config.toml
n_layer = 16
d_model = 192
n_head = 2
n_kv_head = 2
head_dim = 96
d_mlp = 768
vocab_size = 8192
activation = "gelu"
norm = "layernorm"
norm_place = "pre"
norm_eps = 1e-05
positions = "learned"
qk_norm = false
attn_scale = 0.102
bias = "none"
tie_embeddings = true
parallel_block = false
init = "normal"
init_std_qkv = 0.0295
init_std_o = 0.0295
init_std_up = 0.0295
init_std_down = 0.0
optimizer = "muon_variant"
lr = 0.011
lr_mult_o = 3.0
beta1 = 0.93
lr_head = 0.00689
grad_clip = 1.0
warmup_steps = 200
schedule = "wsd"
decay_fraction = 1.0
decay_shape = "pow"
final_lr_fraction = 0.1
batch_tokens = 32768
seq_len = 256
doc_mask = true
train_tokens = 178400000
steps = 5445
dataset = "wikipedia_en"
Each number is 128 + 24 x the weight over its row's rms, rounded and kept within 0 to 255. Layers, rows and columns count from 0. Numbers have three digits each. The size before them is the row's rms in percent of the matrix's.

# q: layer 10 attention query, 192x192, rms 0.0811, rows 0-36, columns 160-191
# k: layer 10 attention key, 192x192, rms 0.0821, rows 0-35, columns 160-191
q0 088:131143148169125140143142120138121114130096166094111109104097117143116155130164164116103120147106
k0 086:125146131125166126107124099096142155113091146104139154163115119078154146148130125117114121133084
q1 086:096100125122042080104145119115119101171113177110113113132089144148115156092098096118178126147115
k1 084:143116096147142148120108150100182121109152170114112099158124084128133167152119144166115149166104
q2 087:128171101148099099110111134123125163131150140112103072086149122143177134181162167147138136095147
k2 090:112128120075132097074146154145111138171167135127130133139135116134107122100122111131122117102096
q3 097:128196166122142099103129144115102152125158110121152121182132111082129149169142141126124122088108
k3 092:147153133093132085076119132149158097110108149119132090113159093138161148144153113129151131179138
q4 091:169127149158147130117116108128115118133095139160118111113154156110146124102144143109110104166137
k4 089:137167157133142125137113083137106174156088139137165127149188138080145089141135107121162125135132
q5 087:116118116153136095109082161088135112129126158115084107087118122110099166126105093143142146112092
k5 090:123095125092158103117125115079146161165153153118074099139131115133133189180107094103126159139097
q6 095:116149163158180099126118150144123102112145143128098111147093116181100137093109127139122142142075
k6 096:086140150139103096107102148140135105116151151159153128154111114117085156159155121123184110123105
q7 096:124117162165106150123158151160111121131134112172141160103087067183127106093104090108147082144123
k7 095:099088126134108155110127138162130103117128097160142137127066127110190090164132107138142160150150
q8 090:094153142138134136089173131114138096114094082117158122122120097155093144145131112133127113101115
k8 090:176136110138150141131133129133147102121160081107161152109175137097112136117122104142145097152097
q9 095:100149084195131124110130153167151145152125069100105139104108134146115140106097129107112129130122
k9 093:118144136121133170153121121120175097123156119111090135104160116114120109074133121122138120159163
q10 088:137139149130129136147144167144161109143157120112105096163126077100127123133124108123130137136101
k10 086:139121134148115113115103169121179114136162115120102142144174086116147163136155083163106164106134
q11 091:122161109175107136129145143106170116136126128167151081096124175127158100134141115123121135111095
k11 089:115141136141123113152121118117077131146168097127126128169130129118118103143131093173145139115154
q12 097:142120107141116152156079142144145083137109152076099140125130091119131093114112140137125153126087
k12 095:132124125147119128093097116124148073128147120117110168182136085107111108141135117136138153141155
q13 087:151106142107146145089091147111131157143122143128122186127152133117157126149100138137128135154140
k13 090:138106113121145077103128141111106128153146163149153154120120160149101150101108155118123133114120
q14 090:142107133123114139131140142112134181110146129140164172104108155142117150141087165150164146154114
k14 087:121129105130165078089119120147123130094147113136143118115121106151113119117158110094105175142169
q15 085:133159104125161123140169088139104151140160151126127124112096154112127101143128124163122118154124
k15 089:091164120152180095142152155122119097081106102144138161117104138117131087149148155104113163161135
q16 078:132168189109125106120072109182104122125141151187138085129126140112125125121155181118154141121128
k16 084:161164130106124106110122141152108144162119138183135116133148130109127128133144167118158158088125
q17 095:111149125130134122147089132142169156127104126133113129118143123144115088136159124121106126154175
k17 091:146086114127127130105139130153117145142102120122110158132159163114134131138159110160100135116120
q18 089:083125135116146133128081127113143108141120105146120118119130139137146160140127148151096173120104
k18 088:078128150143127140127137153096110071115119122129129105110145121110094119135153155160097163088078
q19 092:147185145137157108102129145154114147136132150103149145091112083080106151113129116119116096122096
k19 094:125156088134122167109110125155151141114138144126104119161098129127117147114114109103155121154092
q20 091:086165124127146137060103131085117123158148126124133123142153146095133118107118088143099133131141
k20 088:107117138108141153103140150127143111136136104130128094122102105126110118150135138152093113150125
q21 082:113130166150114076141142128144102099108160148093144115100117125111156155126149129127162157131095
k21 078:134112111105095105193100163130096143105109108112108119138151088115136124109153120148105145120122
q22 093:132136121146138151132114106172160135134154098083124154099106131122095142141110111120161103110104
k22 093:106133077107153166101115120118137114100110109121133097129104145134136140095159181121155108128132
q23 087:120136141115115149139161122129112128156139146114124133088122135163122115134072114149098097145174
k23 092:099114119149109151153087144139121112157127116131152176106112172133119146128101114115137107148131
q24 095:106124080117135127145090102115120129095142156150177135163106139143123165184117154118133156111119
k24 093:106098099148140160092166074121091160124083136076141115119166156121129173183086143125110109123163
q25 083:135098107124098139141135115185139145168116126106111158135180108124134103126081114161105098140160
k25 087:143122138095130117120182100106093088142058129167115150110120123133154101142115142139164119165137
q26 094:157120103098097082140193073111135129150143126130146111161129130116120110130114138102144120127117
k26 096:112119126152110117111146123106168129129117109122159136179144086076135132130077147156168127113129
q27 087:113189110122162107136135155135125184099115073106127118170133069108099123102132109121118126129121
k27 083:110197144146180178136139146130148148122108105131084121158145099135100141118113152112156119154106
q28 089:157138109162147115145158059116148147130140127174113095120137153121137143151095097135124126170155
k28 085:133131161088114090144085119104152130087188153095123106140104110109138128109115136180195127129144
q29 092:121144147142163156100140077098152121102151119131093146091137133124104135076139111114142132119139
k29 088:153162135106117133115097146128123123109166114124144131130112115112113112131107149151118129102098
q30 090:159086139149133144167117163156159082168143129136109136123126080124155108144137088175127101179105
k30 089:143159151130103131137071097128140128138155136139155121160112119139155160147146117138159142148146
q31 090:114169125120125167139138124138148142140107119142106146122127144132118125104161079133110111135179
k31 090:111086115101127137154123091166173165099108085126140144151149155110120112147071171137128104089133
q32 088:162132103180151174098135124130134126125125170109137133144127150128155118101124125132160098143122
k32 093:127156111152133150124138126085156130118102156140160127127146178081128114134142173141135126150126
q33 091:185141131134094097132103075121146115119154115115145103077136043135153194110139147137069108130133
k33 090:115154150123103118114149154156135134134127144116190158151132112116136148122126106095070114107128
q34 095:128114141156167144130099167115149111141116126144126159077122158174154164128163132182119135128134
k34 096:147120109103116094146105120104143110147117106113122138105123180117134154178132138119148155166113
q35 108:082144087121107140103168126083127164116142161126144123181134138114155156139122122135173113106129
k35 099:115104104083101132134149164131102107158143122107136134158150103115072125134131133151150097116127
q36 085:165099124180117151138129125129121107117164136135085098123128093147121137103114154109139185112138